Each number is 128 + 24 x the weight over the matrix's rms, rounded and kept within 0 to 255. Layers, rows and columns count from 0. Numbers have three digits each.

# layer 7 MLP down, 448x1792, rms 0.0523, rows 269-377, columns 1536-1663
089120122139118146118117133160119115082159078128114139154116129119118077117117135149148132162107143122085136120136158128110113093079173119117118146142163091153113120146129105104099116089117127117150146089134128153114121102144164168082100146109137128127147144126147144097166123121115089145134137095159135121130097128125095113130149127089124110133140117125150118146104150163145140139073
103136138058138109098111104146146102105168124151115121160096160107111135102139130061123116151120124139110138109127133140155134116132097149124137132097126164112146106114126118144181133167141101159089111104134134148143126092116154137124126159118141134127107141087099164149131124147115103096138147103155111086142059163128149136109132117112162145117096133111188133091152120116114138115121
108126113174085132070111138197118159124137109097095149141114087153149079129143134114090189104119089141103107078116136128184106141126131116181157121077118110175143126109146108120133159165146137174079127129105152148134101128075142170179112144140124150098143097122127162128167111135094114156121158062120068127141122138108123123118145135073170087179094127192143147133163084132118155118146
170140113111111110130094094094125110134119173107119113142133170096160137103128145101114165146096155124120151127173113103115141163130160068103138157121131133122112104097140131134127155165142136140137077106101154123098123122132106129128134137120130139117155105156134118115095116147121093147122134165120123119127131143155089107146126137128118125132104107113152102102159115107139124142180
117118159121141134152155096127143137162145124142109168142090069142159137114185122141147169151088109129133149105108124118152138130128105089164124086150139180071120134179127126107149137129131132126130143146129118149111105152120126148142148022130159144161110133118093147140144167120143140150119124152137128129121102082136184117142145113138119150110136105098133114171134145152142123139167
134134172119157097123110103132137114125167143090135130138109102122135139129132106115142099115144105121144161135150089130117102113149077109120135097142162132160129129130159097149117106105122106150111107126114136135182149174099093164103152169149115129120144147146118115129148132096146129151130110128110138114091143132141144092113145115127143106135152096172159126141148110113110150125104
119142110095085152114134109130115141152126133105110089133097136097107097143118119145135174082148114115106146101129101124119159136116115136131073107174151129155112147140131123095123101085112165125146082139108125123122122176130079132151133113101139141138158137120093145161167133133128139123127092135121115100066154086151138080126088114127110171136129143116095187133156176119165106158127
094143085093142117140140154171159151111098109121128114116120129099150153097132141111171188146091090102129134151109121117161123185110146115152169167120127121066126138116163133143112163115151140151119097143091118083160158119183141117151186113132143139120116098079145132130129114091139138125066102112095101104110113100106146100141147136083140162114123101141097096126124115169153154154091
146101156107159147127080166092139142144130105148123105155147140130118139101121138078119100170160117134173135091092095140137116111177121116127137110139114122127161109099104151122110140112131147108138122137178113117087143151120154124144155148155141117130142112149145135101120098131144166110140108138116115150139067134094125081114123125179139113110114134123143099146140131104110148114100
109102122175160099117136088127142136141104130140145132097104146081165173125133115143133080125131142127098140109148147131123134076119122068100138095129106136131105167124114113176086147157106128178137089112111121134123131153142156133157142114137144110112142152117134102135138160119121099142115117142093127107077138055099105128081126137095112123102102142089110128097123141109146116141102
189092114117144102134120109134097124105092176144099118114162141081126119115123156102136108161139134119120149118099122111164141181143165142174138118145118084136085153104130160147107147144089147178123136127116120145174114124161132101119138112148127119133160130122121147086126135175121128112135134131131149104150115122117097128126139155120123132163111142117157094117136162157132117115101
113130105114112102146107144145127099146099159089100125105116145116139108122106116172109187156185106165132125125101168092138120098117178124130113160110179131119147113182116135116096141145134062125099134120100143180109135129143153122129118117113118126124101105105106132128129144149152136136175113131152158130135099146130144122123093146192147108141163104150104143123116150139154161121197
133164110114134091127105103078110154130134121069097114141140146158150106130150151102112137140100155099090174142129143142116129060121168129121156168116162111104116113133141144106108121103165110136146113154146177159054130096131144103100124142144084116083145135146137133106160139087150132121129100143131153141163143167081107160117159095151121103094104211123175121126143092141111144140091
096164145100115106158109129147100113130074142111121074141137107155123117117123155114137096154149157157145111096118139095150164126148126150129101124117110126097185127093132155132112113115097157126178123131115133154131122102128092149150147098172128131130114137161133102108121116124139145140096171162128133137135108119171134122131133095149119103132156131084113080124089142119139093086179
136138124129162095153116112149171148147131152157126147144137126131146121128130130120130127102146164122169120147120185102096163086147123104124094166154142127156163127138096119107155122097088140143124116184100118119163148123143124145176140136148098113137118146160122139153132111149150167122160159124108185135171190176107108137115088080169122111135128133125125135109148135061198075134071
124153129133139156123137164128145125116116130095114141079169152146138140146170129124143098089111138121106120134156114132140119128163123162070124086139097104100137101143109121124115127170147148151090155145121124100162124159149100132119128115160130114092127149107143167138141123120107146119140144129169125125187090089119103090154134102157120136121155099164079156116151143103162118138123
130118135106148143123140169146146076129154086144151093133101120143144108141129100125133140116133100126143136138123097133133120170081160121147129151099132184079107171106128112113157128128096103116155142134157150162098115143123093096144104129130184163143159124135123131125147063103138129151119112153145125132124130147135122141151134107124159067160094119144188149125141132139157209141136
164109150091110121129120169158130164083125163177145152155126105131167121127123096127120124116100141133179133156125133131154151087122159162097112148158130116140109124138120145115154129134127101127143191142097091149098129124154123166114142125122121134155128128135125107149166141100123168124116073107144167159164125128124130106144084124152115146127136109136079156142126158141117154125154
141145115140095133084118125118105143152129129156139195158155116161113102112148126097081092128175100132118133122124145107165086104110166138164069138133126119126134133072138110127126139133082121129123091094122160169107140062109141129106105097130138100108185103160112171155116141111134123117095102128122167152161101127092151135146137116191098108126158174117094137100138129104109133159122
079126101105130124104075127135129114134119125118092136087126154130097126140148133132144082112147135134163159121136149153124140124146140168138127133104128113086115087125115117136142122129148135152102171117137109120108100107143125168149133139148131090127139151135112105122165130093095145105113114119124147143123153144143105123136125123123128113116113129145120066199100127133115100128114
126144111125162083154123133145091168118085116133142140103138116153119113164113112095136089095164098123145129128087108137111100118140137106124129136156104149097106129125104125070099106138138117154115184175124065139120145131166130132117124105120136119105141169117121131114152136098148112082138122087153180128100105114133114168123098134127106174115074169158188128138155086141115157176109
147157111131130108163150153120093126147125116151076108118134109121125135118139140136139105120106140127106132132108115123095111120112095208129126106101078133146139104149145101118158112131150125151125075138099121103115150141152121128173149089149157127100135166129129095134109089124134130154172170139107142130148135108113109126103085167113110177140159116092123109143172159143131113131123
103152166165146115121094102158098105096150123125156114091120097117151149120130104180144160140119133175139118120096166147157151134149147085092124134153149123135136154119133113168169116146122107129078086125134121148075132132093117120159138124136136156116140144118124158111136128134131129077164148089129127120124137181100090124101137126136138088089142138121127153123130065131136137141102
158169136068133116145129158148128127131100105113132145123124118076120132176134146148131117144151120176159141103153113067148220116149093158151089114082137147128133127127134125143116120130123127167155150117106091122140125151116104123094149085098150103106125130137111137119120117138119084094129140140115093117110157113179129097138136133109175149141092166127124161090201163132128100135113
152123115175097145125116123156150139125144110128140136113114146162112105095138113068140057131135087124165095135128136158117111153100187099117119162119107158149108142137137105110081151140147187130151143104122153119113106108124179079114112136091151135093158105156169120148150142141100134114123146115079138094114137182137133169114121103145112141131148119142144137071112138065104141176126
168153134138136123146150120113126146144155113082150098138125067132144138132142107164133147122125105157126142160145129167139157118136106140108146116117140104115129112117094138121125152170103149150134103127162135151121078106136096162136126146111147078146130104098204155155150133116146069160193168138125161106147129096131123117154139120124124152090131142106133139147128110086145169129151
172088142148121133143134160110151115131096140142141122130165137170106120127085108135131123145109160147092167185109162122101147126154131106152122118127118149141200125124183119141117152160140141098148111120144127182105152124132143121130142095140178142142188073153144100179133127141089113115143116136141195109092159116151089135121199128130138136128146120144109098089101149138122119114141
115101135128138164159149059154138120108105167107125095117111104143140140124103120147142149132176138111078146155110111107122141125075121107087109105148097143099161117106131143080101100106148126122154121112127149097118152126121111132168137163078106112126136113119156121114149108127142089072119151136127153108144111106142172133152109145114097144093150121101150116106150202107149089153144
128108108196162168107093062148128131160144141168131127103120127130073147136187144161112097151093123115093098124144162130108157108134152159125133113130163112141164118134143123156162101096114170172104122147125085132101068141127103116113137124137140143162158118141151144101146119104139139120081128104120169115142120137105098161128115119077181131141089131096147139162146150093129130144106
140103082121129121102124155137152147123147114135148105121142118112104120122100111113083141183156152135158168121144153121100144120122139106079133123102079149127137100147137127132115138102166084139095131111130121123126153155155132150092150139116180116122162140151152131134132116157137102169116139156127077128117125089114147140147106107133174142154099100140146136105143098127117113128158
097140151156123120131134113143130112140084150148115134111118109118148087154142121152137070102128148095108104109139101087160124117148172135168108138152107097157139155108105149116084140134158073131166118129100103107147106120136127155113094144139125130133119082129170101137126119128146120097130170104140120141144121151148100128148152157129159175157123107141122119160179111113118147161142
114124107136127169124115096126082098136120117135147107144127132083116139108142105124116156152121148127114124123154111119129104096103138170126117120162122123146144143141125190119083140174099172126131122148141115130137109105124127135130103144152141150142108110151114102121133108116107091111130121107125124125111131127128106105137113095107089156130081151148100156150134145110144153102135
141107127101128160157082110125109079144069108125106132132121138153106117134143144136122074134148122133136149091113094110198142158091113143093130112155121140093140139089156141136110157140071114074122118109149102121090158128156102124097149089082105148136119109132135111106099147147129126165124134103117166089094114128138086139137133155139101121104116110103105170132031149131140127092103
123100120145135105130111123140170090141148155144156129143145163150152071120116105149118159134157125134127109134146135148142099126128100129100130140144161091099122079172125150126157148109112156162136170124126153191143093151109135109136111145132089108119120161171121143169125173108165115071157120143140078148084104089125108136122127138163086155096149109133116121157160080138118169131075
171128129129090111157107102099091157105090115144152116116138109107119115163145144115149119090147120136101141151091161102112123144150082106146168092181146160129142102107145126149147148116099115121094101166105123135139162165131106158136144117118132130137149130143116121132111095146134137137140181130176091127105134123128140119155081107130122118121133142176114089112122139115155125126117
148120189106175079141155063134143151133114139176139123103155151124139131133162145086161079130136086152135136128148129127120132113147109105138131158126132124115126120138100137123087067113144122082152111150130140144140122151155153100123131156138078105162128126167097120116092152159160166138122138132152128135162118150113069134142106121125138159132153131108164143159164190143101151137097
190191138193162113095174243168117160140088143107128227112091170068149189122128140138137099074158140056177185139114125155094056136152093189131166164208105113137116139135079111171129131112160106131146189203188116079147182094157103118196112195111082163099184214109105128255123108125117089146178127147107157141136145251200206079043157084119124204202176115205093104197128106127128095090191
091197119105169097132139081143149148098115140104113153134148148136129133124140178151177109079089176092148109139139104119131158181096127151137095116123111133105145158145143138096094091137150111140141132105147126083090135080145102101118111133148152102102127107095134116150122079116129119126137090128141106175163098096133117142167117151124076149112170119133125151168117131158181099129103
134095147079140140114127094139098132163103144155128123159163132139144136171089091088115114108141097156137137178141119119130100146150095198141156120135090130151154133123132130140163113121105122164138123152118143133150101134157124142093122097132102103159150083163128144151134127115100150119086167152136118151166100122139112154185114137110128114142090171132124149118087177128123139086117
144138103110126126135134159132105141141129089147094136115150120168143142126097125111082167093102101146149141134147112094164105162185167085094162130101086093099141145115120131130144158124097126069122136114143143105113142143137153145113154136139100162155155161127137120138163143104135125135146092103132142108117157094140110121136105119063158164154140116120103132136180120210156147106126
124132112139134118150151142129170118115097150120144104139113106140106130170108124178141125166098124163123138154169105124108123155122144132124129132130111106124135109142138133130157149111109140166142167164103162139123133113129148189181145097140175090128125106132142157107155129099123151123104085075117107119142155159139139118146161185087145121132112107125152101074072133096081122118074
148064080190148143099143151132120127128132133152117115111126163124136102151161147191150139068136168130126166137076145139052113140123155137083151119120148106138095085085093080116141096124149164162085149123136119113108141082080144126155140105134154117145082114069177122131119109127101121116132109120102100129117127142097162129133144147113119175132124116083104127126129150097091105111072
108122124109121116085153115116085092097177143086115131107159148112120165135130123109136110127094142141175100147125108103125153145134115131160145135145162145128117171142135176130112169108100112126093165109108146147105095109161145165136175053104105140187150181123170165158139155114116141119123150130112100109149137097161137129099093132155133125092121098092091130125162098158108110100128
128136105156170130131105102134133124159122145077127129134149046140145162153149138140134093087104105115164095096127150093165145120105127115147135141163108114125133146103144077077099125146123152135135084128148140143111107122142087088074138126087087110110126134116117098138116110129151090107117120116104141128124113107122076089127091088081115124132111133132120145119127104103122111155143
105159102150192147160116126104153130132148097125156130144115071132130125147143144150119095134104083131129100160138150141144164098151190148102102090132114138105069055116130139126123136136154155121103124088110121108143159060130112159120126140131133153135128137116112103128139147129135097065107088108148103074124104103130113089142129160146085121076144101157136149091130141138129157161125
102092128091140115152113067111135081101129152087117135125142094101147150172094114136118123089080132110158095127060101124121146147147143138145107156130138148115110118115139132128119102151090131159159131142116135126122114171101168136147126100130097179117128134099155106135116127136097093082110131114123099114141128109163156148117123068112115159123090108135129112128133147142134114156122
137144154097156109140162120140095157080123116113111094119079090115140124101161143151128093130077176106103121110130107105127137133093099146123159122125162166135113111119150087085118117110095157117141118126113134138143111120148126129129166143091167104113073098137141138165094128100132150167094149123118128108117129132132106150130100105153101161115142106079111118159121074151127116107090
107122113130126139148105113082132137120131124095119111140123097124149146156155148154112145114139136134132117105144131121092119195121131108139118144130114121149175144137141176137118076133140108105123113150159137140138105137090156118161100121158151116144150143120122108155099123122136088099126156132157127117134085156072163152133132122129102136132116152095098113142125109140122109145095
134097136048133112177188125090108129134130133136075128109140182174105133125147132104135109163137096128143131176092104147085125106180145131145126155133113099196113137112165164138095156148108170166134138142128142044144100136113122150187082151168121084112126078126160109111138094131115128157129130143114112138138147143146150161125106113120141069082136126105132112116132126150116194124137
143169160130149141167131103075132147147132131148135120086109086109139137121118135132126109109122083122139126124117129097177112134171112127151128141115159115157130129115126120126106092082154151133117155151135142124124107131165129114153145111100113144147113130069115178136093101158137135172142140172131143145156163147098078129137141144145155112104117125121100160100139172131139169143131
118143179161106112127080132058139177141118135127112136127101163116060139075112139157117076089104102110075125114160117114116147097155089077167123120118139154148116123168148151106105153133150108134134112177118127112129138177171136114111112142091146140119109147146111125106120148143143126111113138162148154101092106150100094114104096082093105067169122124165119127161125138077110139141134
104145100112098140151185126161147130125183111139152093086129134120115131102110129089159155115126121103127159127118065121122170142129107119117173115163115126117078106077111133148086120124117161115111128155136127105141119135170145148133128119162131120136169113128132131120115108092129135153164149098123149147126108145086125137112143142156146060126109121095084137115165144112104152117084
137160132141108128128130157140125104119113153147181131129152130150153171132107110080110090093154102117102125103124126134107140148122126124117139124109122141138154111094071144139143127177121117133132090112123146158132068120157149113162124055081085116108095130179133108121133123140136116127123114137128124126146129132129181116154103150136137182133133160123131132176171087120111117109092
118073147149090136122133116117110163115160136135124154177088121104108165108137129109150158137123107122096122128097112137129139096134118083146117143143122106125133089132149129131132163136159105129102132106125144112168148132111147100104121107093136120137111132140129126136097133151159107110128105145120103180150094198135083164108145131190163107075146166087153178158098119104136160149143
097128159083096121125105118100128146120154083130124122117121092098096127139137148156123095114134096130142105114134100145146133131125121088141095110100099128166201148139127101124088162121116116142159150086130110110125085178146142096125120152151163142117158144167104129135151116132135134117081122148119159106163115113128153147133126107116109096121083193134118148155153098108093107156122
128117171131099140104133114167170115107144080173117109114124116137110121130121128105155101148159094127144121107118083166113126143130158129160095110152155140135148147152093111126161141161167144152122097087086116091121117114101092158189122167093114135099090122142158149151079124122154137142093148158117131103126135164110107119152096136160185111113180121135117103142122086130133127120145
149140108144133143140093130119094125150101127131161087107118109128102158127161125162155123125139097128129119141090115141152111084126164109164113126136119106150169151184168161123107151102119146130120164148123157140129159092178134130094128141112187134126192089147142134093156106174143105126136138098133123156100086154125115094134118147112124104133120135130118151088142135125147129153146
132102078140104159116145134121114111137116104125126122102140143119115129152133108086104153078160129138150091096206139137082128135145161168083110115162146120118122135128112140131117141139166118091123159131118134086143108121097133113147135139135147130124155126136109117132127091148127149133101111109125122115120095105140148129137182144162123127140105108127159133129173126108087151150132
103099126127130132141147132101110161127088163129166104170122100112104115124124143137168066080112165136147120119109129126143118109157153102162106121129184133117130126138131122115114147113110141148104159164114146106112103143159093140150123128114124142118092173144116141117125116139138140155184106121153147110132149157131151119130128129197121125121145114168127137141099125131204165127174
156136089160122133119147089071104124151100127125117110104163154123147169141132125102130125119106112154098106136171155170131138126148139087138135121146098128114131085135116135137108106133121139084104108122115119170130120165123103121108118148095135137114126083099117150118126159098113130139104109157111110130112137102138116113154133119139106122094138127120120094110095144104132137124160
134143191103128175100137115157134139126130143152102166154128123131134125129140159138115115119101136116147139137121108077136145143124104079148141127128122163187113131116148129105123146132104109125101096119155141108118110092158134145141115131132107148155155124138127154093110129129115169094170141133116120110098099112114107135158068130093118126097096177109113135107140093107131129145154
155137141119103125089083134113113143113085099088159150071102107146114148139132151142140136122145137150142102134129168164138160107168133157086136102132158143109152163113158167078107105099130134159103099145136089118141092057159120122090143115141146131129111136144130137139159101163136112074109156115116111148131107123158147139132146083121158133142100133131091125106097153116115155152071
130132109151112159113116098124072113150141149132170120126131149149117159126139137134112160164076171154118147140132143157104109135135103135112182104147143163131128118138118139139118081114145116172121144121122188128113163094129142117137108147119127173112114129150137103121120140137142120106161138143144127161146139097149137116114168132124120069131117156145131147147074152125131094094123
132129150142124159120110095093131140127128100171128105156144132153123118111110121123115105165150140125106141156114119151109140088097058121120133150157159156068154115123128122153159122125135171162172124168144145133106146111084124131134163081131109154132142123171154148131071127135130109160123143122100129163116112184150087141113135116135117130168152148092141105150084115122166165141159
143182084140123119109138149102137099128102135103160169136156100156136144134154115095127106151146169148135109107154138123139144120072144125120137128149114118094126121128123112111160123113130153117161141136134141124159113145134158169124106143135105139106132190118105162140125159153118116191120129159146167176134144077162127124135123127102114088134121132143139132137128097167152092151123
134153135111131113149088156121158107154160077143151119190090107102099100134106107116114095130143118124110134161130117124116162122071145151140086133143132112118155101133149126104116117086122125096085166124145120098190149131147136128125140126126107158095135160139120114141146163114104152163142127083102086106158144146105121146110131137156140139139092141156143122156141117127129113084135
177177130115113164109179124095110068097107129135124159128123115097130102141147177153155124139156122130121139105139148143123130134103088139107102136137105115097086140162137118172156091081148116157132118119114138085111110108168108178152102160146127148135139115105104095123107115130117148134102104094135157123113090133074090134133150130126113119128128114157122118133147164193159114146136
091150124172109150145161138144125115109104125124137098134152113123128149138106117075149137130132068117141143147126086108141122171103175167113125136154086080159101113134115128150098136140103128158150123103141131131122123119088129138131128136100124107163182154143169113150105168084121123114132163111068139135069117151143053141126139109147097127116115142157136145100134150152141170142171
100124102138113141165154151139174080144159119100112127128110123125099128117080174084133109130115091149126125154140143178122133130153114109139131093142123121105113149098157151180139149155189143135089133142113157129101135105104133156171123140112152105144154119132122106141096106122113108149116135095108119128117112085121097147150135169120136091144105114107128112106159147114120151133171
160135138185130125097111146105123184090125140124092151060134106107126100152132113118173106104155139141117159115148157167150118133101121148151107040159107100115084127134147131127130098108165149102132122169142126146140131171099147146135093133118113150113076091135105152105118118106115160132123143140132093142177108139094091136138129150110158101126168129138130091149155142129133182152164
088175128065099122122112162150135134164152102133094110173121150108110130106104123108140150118085134133146128125122120155081125130172132129103131161102128131148114124140102136106107117094137145102125112149127112151129154128123152136155114143139094115148169145139114098081134157144129143119140170125132130118090114142108163137169116156110130137134154103125143123126115116125160132135171
160129169121169117126128090129075093116089122134124095162133133151095126124117088097102156135139181113149161117119129114104128114098087105150135150147160103123127098143125136141098112100149119118144128147127122104132133088134131121130155125161126092129101111102117126125169113114111152099098141122133105123149103135134157105105114155088121124126143169097133084159107129143099136138090
077068122154133136123118131108130193173156133142114093120144126135145138139152128123102129083113123119176111116118122132090148160093178157099084111143149133110129165149155107112123170158099097063150141093115133097127104117110126159127144183150122152097129127147087130142132119145110185139113122129146163091118162138133096074123113110073126128113132122125123126101077078146163113146118
118137111151091124141185140151084111093109147161099101106121177111150141129117151107132123126148137113135128101161078081124118105090146101110137142148126162148111132119124099123108139155125109108130113131125125137105189089163096104105128115122149119147131086159130134120099149131144118106140136122150042133117146117120133115168107081117136103181141149128171079093134099077112116160133
151150164112111103104115128103104134121152136140066113094117107090113133143101104097110133118116112122167106116170139093096112142128134176114109145120138120138142126112133079166118102116150114172105120155101138099108109138110105153115135116161112125110122172127133149140126121114149105113157200134153113147132081185101114106136123115137148166119121098142126148142122123131102126144132
119160101118161134132134153107130128130109113136130137121118139124174113149141116114119119138134115138091115097114090097102137151159159110150123112149116120106134121130147147125113111144139121081083148157115141080109127118141130119139130115125139095139167156120130115161140160136122134162129149128133148139105140130114107107137123124125105140088135105129086118188135118083141144098110
123142118181128121162191127175144111117142097132160110097119160136112123125109122107164117116123167108132137144088135144114102101138127135142161136133137141110131162158149083102084136106139159122172139134145133145105147174106113114151136116125186146090151101162126104123129128145140133137151101112093118109182140104145097131118149141114121118118098114102148129143136142124143147141132
121133137137102124154113107131088085133084132144166150147136164083099152137143177098113139118166186129148125141129108139125100107123109186147131124130147133159136102158122139158125120121170127108123132126143135116135147096123138126108144150108122127109177114138084132134154112120140138120113131129114055114135148080139122093087101141150131129145164123171153111167139094141137142149118
159118114123167141136132082093155140136151163106140113160095092115131123115131112159152132149146112125090101141134157130093110110092135135175145146162111186137174169084123163082125128139119142104129103146132136147102141105180119089128153152100109117157107126130149112127088143065093137095127112134138175160107132107105140128118109116108112155132131111136146103166121156136188147118142
120120107165112111150071156152105075072130122128080171131139097123147136105136105100123156116125111159145091096141131130120123091166133134116157119087168153130169101133117136102140127127099119159083148126057131121111146128123145107162119139122157113153132110103087132088136167128173104097113141133122165141128140046118126115138121125133150159128122109108119084120097126150134132110105
167140123095159117160111113137145136158130115111116097132125184143092116127102145162132127171130132130155123131142087134140137157127117093105129154145168121163118126119114138139097126121161123109152124116146089149146197147144139108126158190111212141152180123130151115086138150117104123133153116124132140113108141138130080116127136093112144096156133091139185118122111121131124124129128
136131116142149121128119086089121121161149150162076116117117124130130174124108151140105090074163135109134103122116058195132137147140120139151145126151101128123076127153151121139126121157137099132161128099170124112123115152125097134148113133089126144105159154153115114082103084140075132119126130178115129149149124170182105155156121153120092076104150104166111146173122154131083072151142
158118143091116132141150132111119103099101148105095119118128168115149140109097129106131104079097192099121102138131137110099117095154116086081147094139115111131129120120127144131127125141081182095132132110091138154118150135132144131126151097123095116111131133132114125137156097110127127160103103083151131111085097067131133113134133122136148109155112113094112136160190100132135138156126
108118149173107132121140119103132122118153108087148102132140172148166085118128132137122133144098128133135129158147138114131127159142104095134085150076122133094154126131108113153102084118126145167062115127130126131116083138098156122136130196172119139125133154111177086144157122125127159134172150128145169129131181093151141089122133167134148108132147176100134135116086114154147103111098
101098135140157139142093085158144144161142138122114161152133132119123145137145100103148109126117151115120105141148104144141105104133131131084144160107139129139098132123126142157118130115149144118097137149133101144116136165095134127122089126149094162149144136167115112157126160140140115068110149097118124109178137110116137136144105129063086086118120095096144169129152107101119120156136
127129122092156180096123111123140115192109124158093147090115124182123112122092102147097151160136129109136127124177095115153106111118125141139137145136119124136122132137159143078124118119115123150146100111098160117129123114144105110124132096099129140148154112120144121134119155110108095143093091130136123104111114131147139092099107102138115108144108140155140119113120125138070144145112
116123115127117156143116168127165159120130123151131155123106151119165155104147065114141124148131111136114147105128156165109153137146100176135193120188079111121106109149150107141208130095109103153122117178190115140117112120104124085093119144114167164152134126103178119126139132091137153121160122152132134128121108168084125155141096134139124127121132142097136133142110127116123169147121
149162120102118126118138156112100127113116100142138140115131123095137112128138132113106123134122139103155135105131136126135142151133119142084116125122146127128137160156105104103137108135115099088132081145118112107134133140082146100160117126135130131154102109124128106143149119138148129149086135145152159123115173065162114169113145128111143143081088137151142163142100182120134149149120
113110103111120136111147096105133114124091110153142136148158111132111142092132128138143128148132139145132088114108101149140080107096132138152114134142106090152146105125102095156095136094131135183093121131159167142132128172111112116114137170142140134143068145144120115086104122122133142085160122134161110109174138130089102139138136079125119069133115133115155143140133106155171099106112
145133114133126154141114110118123132142118125123135149098135119137137124113128100167163102095112090131144132113133138166150145154101138122092142114124132145106100158149171052131119097126133093062110099112112120145141134115121108117127120129189140116129143109127131117145106107064164115131116115120144147123069096130155105111159114132097142148115120123140146146111143134132076143136125
104147120151113131109132156135104168142079131148130107142135188143120123127133181205100138127138121159107128139140148132123152147158119136120099161102139093143173084121148109150119149133146161101160121114077093113141128130138097119136135160138145147124119112102112134142136103169078125109160127103141111137112153128139113115115144153129129132127127124155112156131132147107124146139131
131110091171122112130163142131144130112146123125144112121137125099121177111120130153122105128130151128101127113122139100176142148117154153097132146136079126141125132108109113150152093137150102135118152152135105125134111121133132115116152124095146142117103144130109139106172160111145117114153126095147087150154090142131112134156132143119128157116139141100144142158120103160132112124111
149122100109077102123152158094107115115120159094142150141124165143150123135069125126124094089126113144095167121149111131113107160099112105163126136094153129097117130152120124087125120134149157101139122139143110065105139120141120165140159096093078117134147105125091145121122121115108126085189126159134166119123129124097124133156104139165131117117079107143155108150134141126141112105120
117103150141112121132126108121139122119113148126149144139149145133111133142097113111145157122134122131142140110142126106139110110118140154097113144151140130124121153142116146128120124114110105154093088124136143082151107162166116099106114170177190139117118128133128137120135105145117126129131104134096142191166142163112114140092137090110123155122119160143130103136131170128140148119130
111105154067119167101147129137146130162161173132100136132123104136154075113091110108128155142127154082078097136156114152138149182168187134150111069145129134135111154140114102148114112141158147167114162119118122127157118115150165123179107131114160092152120118111140096162138101156140142154151116126097148118166170135105119155129125171106126132095105122172129122142151136153115103097195
111126079087145136104122110119140129110121115122119121134147113130090129165079152103141109114167106149122123143101114136105129084133148165114124077152148120110124119080104151103127131162097143114130098122090138151089133131072143138141111091101146133119108129126107145107100089124131102161119102092098106150137122105166096124117109148127127105107090092175122126096150150158137099139151
116153096131127089068085159158087131147121123090126096079136122131110139141136143182170120120104141128134113140138129077124134115128116105098136134098147182097075139080116150143135097159115123111105100160110162107142130112087122151084128155122161146138125089142102118114104091105151102150085149174115097190173096089132112123115094132116111127133126083099122129118190169117160126108113
087122114078149151132124099120081122127134112141122145092119082128130126135143099137129152135134087142122117148127125118115129104128160114109131139149112163106163138143147125107132088127117116146114128139077154140140116127166147110116120118102111142112149101149149101129087100135143125154114155148135097136166121180141132115135124126110143132129120150120149143148149138106135102129103
143114174114126131107141135141147139146125107140119125121133159118157127122083112097140131142130170130143147103134139098135122119105134139097170156122134129125120117146127182146152122150145110135093146128147115098147115119134137143116115203104172090110163141145126138106100123155134137194147116117125167135146133114129110147125102100150133139126142158153144097095108086132110142107144
138115128141129123117135079145126164083104094144120125101123151134181115158080109114127095135190123113116125146100146138131097113119117116137130140104117101136147107137080139098127117127146148139120178138150090122111120120170092113147124177125118126107105108175113099085110114151133149135096100132136147111143127166133152155175151151093147143141123131143093140124111150104142114141067
178162119156175134123148103139091116151147099137179128110140116121109139088133133109121169143142187111080105125178096174134124152113072078126152170187119133105086126092124100125146076086174139127159107127164121117104114129126189162106127154097108133168103133136149095075163096112121097092106130130095116124104077093145123121123131125111136126125111149094138121092094149126134146103069
154084144137133115131078172183080137110127105124093132115122111113109117137119148151071138100101115122138110167127123119197178105084112123121128154164126091131105119135136147104145058100142124137097149122153150165170118149091096164133120148154163139110151137140123110117128116108137132144112100088147155101114114148161130164111126129126139104136101143148135174190103148092143115152125
125101102143142082111174148115135119182111120091124147185161181134111142166141088137149136109157153116090109131123126117147155118120130147113112173158100124136101148154110087085154096093133106144141122064123120075112154147146125141108127142148113115104082105132127085102110108168129097154134136057169117097129159109138140148112121138140076212143103133140149108150119116133130121153116
117132157126127147170093145133124198111135122116150126117139163158139155137109071138151098124123108140151147116167113142124119135131160093143079163135132111121112113184121137161143107132162089097137115109162121141150136138143147126161123145105126133121148117124114130129103123145107108077157122142163117172101111166161140108111143133145102113127123128117120148133079120149090130154128
094119130133141139123119127130144125141163129153140135157126166114123097142146150121112116163121088128113154126120157096118104135118130147137131123150096110109111129148116092112113077126146127087131148080130118152133105074158120172149130127153110113145108123134136103145140139118171129119149140096133103132101131148085106120143133133131121124123143126171165126098181100147119150117104
148162178142104115147128106139086079136081135112095148138114128124099141105163164171181147187110124112127105113084104122134164087100105077161101113122127177120137165192125163087117132143144156109104147141141115152155141109117109110139140146114115177159132146095137131158122140143143176144093118124140117133106127083093086106126163152110106136116111091074122110099114104110117131132162
138170133110111204115148177115112148116138095119110101126166142160162114132128141090132076126106144165106108096119092104119082113140116197144132135130135174136120174126109121129134128116084116150178074149125139111125091135163133108141095110168126143124156122117178157123147120154097130087108174183113131142163163150102108120141130073162145101092115121121116121143127129161146120129133
174171147103178133115105142173124149101141141144151154142154087089090118130143109126160179154131141147097116136101117146135144147104135116101125159095138116141148129121115163126096150144091129144140101132139153106109107112116127113086127160161099111134124142150090112131129114105158124111101122123117083126101100172114113115130151126173160176075121111105131101116112096171129138140129
103137132144161158126125133138142122128124115148123138119126109151116141140136122125095142140104121128102161096124076105105126111122121100125157090114142121117146146197141103151139153130134175167124135139131096151093124130109109105137096155159144130110147126144107120117144121091103095137137123104156131138119146126130135139097124102114116127112110137117117113130124133139119122136106